{"num_key_value_heads": 2, "intermediate_size": 192, "norm": "layernorm", "qk_norm": false, "init_std_qkv": 0.0625, "init_std_o": 0.0123, "init_std_up": 0.0625, "init_std_down": 0.0123, "beta1": 0.95, "lr_head": 0.0115, "max_grad_norm": 2.0, "schedule": "wsd", "train_tokens": 82180000}
Each number is 128 + 32 x the weight over its row's rms, rounded and kept within 0 to 255. Layers, rows and columns count from 0. Numbers have three digits each. The size before them is the row's rms in percent of the matrix's.

# layer 10 MLP down, 64x192, rms 0.466, rows 0-63, columns 0-95
090:204100155099066124170075144119125111111144056184104175161098164160086125106131124082175130129113198142192103053133147173146116093121176136121215115143144097147167130139134154100223085144132103195132112184140167096180112129112149147146152130117113119114159116162137102082145126115091096116
096:103102140085137164115106119187146093103174173187121132091162135114153149161092116149143182112098116068115140126152107172119101074074146151139167194164127127144156099137117099149140081104159147109150119109114207171153149126151140111121134135145146117118114121169102180084158156192112135171
157:154081126102146118058084084125115131164119079048109148088146173169139121088107079116085113161114106121041133124129068157116168044146175100096114117153115072129123095108176109106118124104159114130121132141135121000137128147075071102153128162175123161056175094140106104173131104140129178118
094:168142115137111095095158123138088143118137168149166116170123115118110124091109128078112153143137155046050175129175119129133162123097099181135144113122160163101114165116110125180083174143169131080094172125111204123225114140118105117153086130147131139151130121097132067136161072209103136069
095:056081153102142153083096070128111176170190088155141045147118169152182130165136091123116122154116100147159128097075101156127124102124105144081131090095133101105052106128140142122139137154129114120140135108103108140127120091105186131166133143113102146228134142192191134102115163188176142131
102:160130181113143078143126136157150094159097099148142193124133144131108150136134138138142135140150105180129099171182144131125167093159190196166044069158166073225125088091138116162156134113146134129114153124095208123172059178119125092128105128109102149105113123061075118121200111082151119088
119:161164100113101097162182138099147145120130189202160115115125120118175148174154188114171153108158117092201114155141149082129095151081226124151115116115097173092182173170146102100122113135121122172120129053109120186138147153154144149106153103131144128109091083114219087108081140201134145147
102:171119145083166089164134110100138131097120201147119104196133088144155169141117136149118139114115115158148102154145172142160145088142116094155139179085119155097148178135123172139142195180125138122149154149064114139134142174170102118123121114108115121119148156140156102089099089169153154114
095:083198172169135170130079064140138154172158112077153145117089162181138177171057093189084111174146179144152130161100160117164065201149124116181064092143133157165143125101151159143101095069143124134138120070145103142171129148194096099108109142097185155125114139212133091135141111095088126143
100:141142127159110167158103160099081126110129112106168091093171145128110080116111098083095114113105099140184110107101078108121130132103123125101109161115162099097124150129098172107104119126148137133150108111150147157128073116155105057146149130154086186147116131130148144172096049098022125169
102:091108101178159150153146055116146166121079114149093141154129084112167127099152102086217153214122145162085126122072110085154165156094129117146121116125123141108147115153135109141100083130095137100112094185169085113053164157134165132188097080125115126131169157096053156121115094096149108134
106:141134138136168164154158124148136156102151079146125072145103111113186075107095107126150154131100177113072138197088156147128110075177127110120125153118175145158161138043139171141171124102140142118156139141182098085160154132139145115151177106145195081134155160182162117104147090129056146136
099:145157070159194118140152152129123165120130164121162119134085140152128141086122145141088153153129132106130128200172148134100155140066079077124107148115179138089092110122163129124127217099146106145160100167133144144095177108147145115191158113172107125085173131175136155123044112231171158159
091:164136134143189125162189143131097098110160116077113152092110083098132128165129150145172178111117114180146087132127139098125122104103127165109125197095158171127138194122158094149144117127147144124123167177125117155191154160067111122064117096115121115158199161104055131121157131176126079126
084:062136141141146121202163165168121085131174169132108173096150184181175115109136137168136143202140124115145120146179067085120164110108159139125113152139116178102139132166113109129058090115162147096176064062171090125084144180125129160181145122180122164120157090103088204096066179116118167149
098:092105135106103130097120114110118124141122145178126132113165096101161089160119135147100080170129123054101117087084146149095171175082097121132088117144095139083093157108148085126181126109086150099079145171174117098081137121134147154121072117096119104124148070104135121139148174054112098136
095:140131164099102119049177104128130120128123165077100120186081168137101184093128184120100108111113137127095171149124080168142106183121100131173126105108100075108158129111171046157040160096147150123034128087123102198050108127120075160156123154120137121077105095053108119136105175117114107143
089:097176118135142106103074149097087156107218160193142116175076111146086084113162130165109132090153117155163148114101137104151119155131165118098160117154122126107131058210114123084147123183133109138091146165111175108114140131137142122091143142141127151131100113154117117108119192136141116112
098:126163135071111121154087131123150204103101106156139061126150108109222080157142159128114070098144133117136150160114168119129133143216097148131220088134107173101072150165131128191079149147100167130117134196122109111171157113096174148150153115103126156167128150126060154126151197083123132115
098:146128147118100111140016160149143119138112132088125112109146147115108137152076147102114147147140119105183109111116093103173128153067178122140163162136140183136153099139113152144145120162166115121198158131143233146147136138132123096065166134124144127131122145147180086158188131098125129174
093:135133086138130144080108108115164145151107090091103066137123120105124154158137128122137114084134150132137145095119137108116063090057088033142103114142101143130138150156100141117133109144157066135113157179125096086045089157147158157119114133092198107147096143174141151140163142073120075131
107:155136124125141127181175098122185120106155181177097159132170124141100096170068113128069103135116146101145103139171102136097121088176145113117100091124104095129150164161056084104026157094129137110113084063140192114129099099142111088101084123114130123140098109144198131129098132159139130167
096:074110135098105129109121147157137093104152096132161143085154102133099114143127102039096089104083166154161168115101120133115132114104107074082189148140143121110120108121063075112128117067171058150110150175127127185098047136104093194147128148133157116080114125101165114107144101068147137128
092:135136140150157107124122165169134105167107112089172117107067157146151129092104152095118124122121092149112152111191122151177132110171120091131125124182146129123140100150117155119130101151126159146149139169162159130159139100116145144207154180169162135102179130026113104126115150106060090138
092:025124157156131164173117130129139087120089158181168152114097117105116152149138125153160116141129110143147107085110199102119159121103091065131111188144178128104137130088107185139164131192121135097148140160120175171159114097145096086098104124090120124119196115075104233154184103161097174116
098:127090132123066189183137181090121124142123127184149128102132110093148143121086148161097101104134147189154094075115157082147083119175174083120162178137151110166117044161159128096148141145080151153129069147136114057092155231138134135054162106114145153180109141101200129117099125166150131109
103:116147113194184122109145076154093168078103148074082093170086093100127100109166145144086135160130124175113130179147142151110056142159141163131077133117098166190139173144137134157096163056108155109151085154157149153145090113155128123112118103112110116136140150121129119143051147174137104169
101:085094127085099183116106195101093131188126067075133126114095153126101152131043111121154096096143121106142144133063065122174102163160201131099159130127117086118140155067116126061119094123135076102158154062116106124152083139152083125099128175126163138114100139133121206150119171137090156131
094:153140121187169122121164168140098187159188108102091155163082149161100147146154129111095188129147082199150122151188089168141146146143078164072050092105153090102109192137157158133095128134135159160099121063089152170139121165116136137134076124129107170135126099159176152113149044168091165078
114:130137129161092164113083175060092130122099137120135172154081092101115162136146132150176135045109111145106109126123094124107068103151158146202135128118169089132122167082094101094123107176126176147097157074140063143138131122084142138066143113096148080144121118080137068128175137135111112139
101:168142105172113215069137120133129152136102082096101182107128150135162100134148117165120183131139168062130122143106125148162043035090125134176129139149131176120105098172169193144097119111122154177110157177078110096037112150135154074155117137147187141084131125158117132105155108061061114120
104:081097148140162124073170074128094129140113136193108206057190122100111115163186154169175105078112140092156124081179137130126110150189133133219144083145121096134069165094119128123113100178097070091131134136152067184034088090105109175052103134115110094087131117121076098141144117064086119121
105:162140132146101148176147149139115082146054128120125108078114139162072150130158131137113124067170119170106155150105076106146171099122101128103132121106140125142107130118108171096153148072041144099159107147130153075081163066106126112112128147127142109099130176154116082191113158059201148102
094:163111144062121111126115139119101184186160098156160091145128156155125162126155155089082068152162172136142121089168154124166144068097173147094064068131149114187209076117140103140134092164151156151129064132158101097120136106173111101148098152135137139090116142171136143100032131103096096079
086:192079182091124150133025120176153095118086155109172103155123150180101146124104089166196133146138120123076144124126118094119103101188121134168128125134110184150093188132149087177147142113156228139160076134159141186109110128221149113194111148162062105114118165129128197159171144184135115120
103:151162104141128189104120119118117098105105074100133099165093132121065131140130160128158126147102073105101110188075092153088140108182144157135202110129103199134139173159067162158183097126139135160108180161108109160063113078123118132170098123147151108119076154144088083151157066128167114137
092:103120100121154105104132110142101089133084082101104109150100086098089119165082127093162153128115099122115108146040117106129123181118106166085182144073177160114108088192132168093144135176130110086120144151166120112128126127090134154140165077067118131160124125102150160104176181222155095080
101:072135159141109106151093146097140124113089103113103121115174131142079106138150140103119135152120151118159188100131153089082159146117082170170119105152125080085110070165133135109046105086154104101092103100109163125135144142149119161072108149076120130053086118039132128124133157025105141108
093:050136130097122134169174186106165118105113160137098153187087147129139108101144106109088132133104117109103111065134126127128155132086071179115045128095101127135079119145114105129116153190158191121137134045111062158110176119150123126139125154129142051073136116098089101139076153072140028147
097:161118137091104108139118135146085094087141153150133093127142133136165109097142142097155192141128142132106132123086154130143191145143114084178216180102085119119134076111139137152200165134100115139123165170125139157172134173084149189115178157136094123179178211116082135119216133105153191137
116:141173090143084144022153106104113141124105130088102137125099150128114103070077123046098137129117140110080162138138129145117121137074122153146059115149097099144152141073099080157059139099128135128103161101147080131121093098136066117089065150115114106086064075113122149148153074130125135081
092:195107078084126003091175146107059153137139079112093127132175145115060094098180119118113138082128155131093122120152121103114114136166141099160112187133050115136127165143148083108080125109122052138125132194126110125121125101138087163137131155124152142108163065191098150143151141065059096135
093:166123128136135095111150105147187162128156179067146122122155104117122093194166132126068222164123109118133105141157116125142088151141114140089123204112107170160121116166132143190135142162100132108096131071092069147103084140095142147112115090132076135199096132141082123131139156146158175134
112:086123096153161072112110116137166156115121117110126144093114129142202136088104182109149057174125151123077140155116166148141175082148169087133153117141087153106139054142154137149200117139102129105091083133162117036109144160093174112164141106146139129177173165109124087126115122104178166099
098:095143119089148149132105139112135141151163127129097088155138109098130150152171093164159123111124129125142128155122195125130089126141064080112105154134137121136157144085087115132120095105134149118106144055131115129223128128122136098165115110093139140144078123129117091168170132108137113147
095:130149103166133133124202137149130152121208121143105109105115110096111110116129114118188113125111166179139126141137217136093112123095121084173140144109094100104154103153103164146183177125151124125188089132082205167153116126154131174157148103084161114092119116204125074082090085127129111132
097:167156096100174136142160146120110093090082131104151149105150122128160044113116179116167133139131074102138128180154115119117164155100156129138119186133139128168155110101121206163147136112101039163180136133128126129150139119157171168114182100143089104146157174167119074149142141119162163166
104:146097163138131121190121140163114133125115150114188173118112104118129137088119126146129101153169136198144126101145134156133175198077158104087164123100145130140086056141173083128200148108087099098176091089137202145148181141148155114153175102140117164153131115116166157137032145194146164142
090:094121115142110138118123153118182154124124068099124158173130123099144159143160052184137054148124117133142106112120122149119076129113156134116118166135094091133126182110162114087144115156158082133136162128090139094154139076085069169170103120157107132153097085158165093160095108196170040079
101:133123147164085089119144142140132115160132087096077154100127180131120178119149119112101126051177144152109130153062109130135184090160081142085172134105093138141130187155151214099157157091123109103161158123158103098176148108158122161099150146152143113141162133137157148137110130107157057130
104:106089117106087099098137103123145081106045145124130125066149121126122099150087153134086150116076132084132101058178127152102084161120190025137123100145091151147167171086140108135089077135116069106110047072097086108087103173139166128113153119135103095085130087174127103115089116063082115124
092:103088137155210138092075059160103137189160145138111092167131167151109103127141110122130153159143174155126125020089088159152104098134153120180124118140111079149120178150127142112124126095132119155138128165129058135044106047132128100136099154157078128101111168150068228125110133145100143181
103:114139098147118111112106123098099113096197110093125176111150109094113117092098060147162142103145096121112143180124104115103173130156060125143115128148132093084112117158150125117126107082136177096161179144098255127154150091067108129146150128130062129142104085079137151148156137078144120119
091:086150143144073215100155130124153120115170130130158134125131134171141128147141098178071084136144135123110140122108168093106208111119081137167150095118138098092111136113120140099092089137097115165159126148075137194068174096140092149137136150154124112161095077089134150139106152039168109140
098:148127159108131079132049168132150153085096103116155141142137107124086116132118125193144164162142107099152114217152114158129113162103091154079126123128148146131104084183160129147147166154118073090115127148090107161110144136112192080111094133106102138116059111141153140149113139159209106127
112:100156142136144161150143157103126126138123124167135066155137127126125130125104120119145070134142074139132156103148173117115104093117210182060158111140123089131116097061129097105095147087164159138089098092054126160146169133094139143153146115147112139142136145144197013110126150085179167152
101:079103103156204102125178131127150099148105117153155130096130135122122139090151139135201072182136108123124121086150129107167158185151147116136127128141110165162177105119105111167144129170152134158152115157156114127153127118118131158073186130115151151124117148041076122102147131122114135094
107:073142139128112084167134065176123067128139139202094138135154167133144144122172142160163169153149128139146110147136193147128142077184084086136106201109179116099134109107137150131158093141111144142135128179169169106142093109093140127118183147133175127128150135116071132085138083116183164058
095:133107163128154157169181112146125135139149104183133018160119088136161156144127128170107162154109088117137119117110162119125140173201119165035150170117156140131117130169131118106181127140101103121150078108173106098179154174157155086089107087128156122171143087197195122090122076139150133138
101:171109125120133122150159122126124126113154181142117145112152120135128131144183145159094111091101154091121112120155157174142146138057128198107153111133147150079094106104124141167156151131061137147110086069146072114182137116164106076064145166118128150158096144126191192101074072181094132121
104:143100117112126104135120126099177119104164151168121146104166088103098143135115121079138143137126097105188114090136083132088100203099114221112099114142148124160074175094092081095165132115114132156139183141138131158117114104116091099159095117091082101200138160137131149138160157191143085140
101:159141113106113160157120123129158130141057178125168140126171114117132146165116092089122071099141114174141136145166105121104122118120072122104078026137164162148148084133107116129070172135126185156104116128141099063091191090130173148147110105131151129113127138131150131126123183174102141139
093:196165098092117080137121151120175091123106169124158130144131090086137156088134119173110166074108129125095096091185101121139117159194109147117163075128171066114124154112078099094079147205128120103146166156087131115153098142111138149085145104155139115183118172039103126113169117160147191147
094:139159122132071121116142151134118116144146196070127170146115150170126147116150199121126128024115139119104191132102113086124167199105095107131100079112079133103173139150144137107153089132155156112090166074140110155160097127158102134158074110166135158144165150147091210139105148159094136173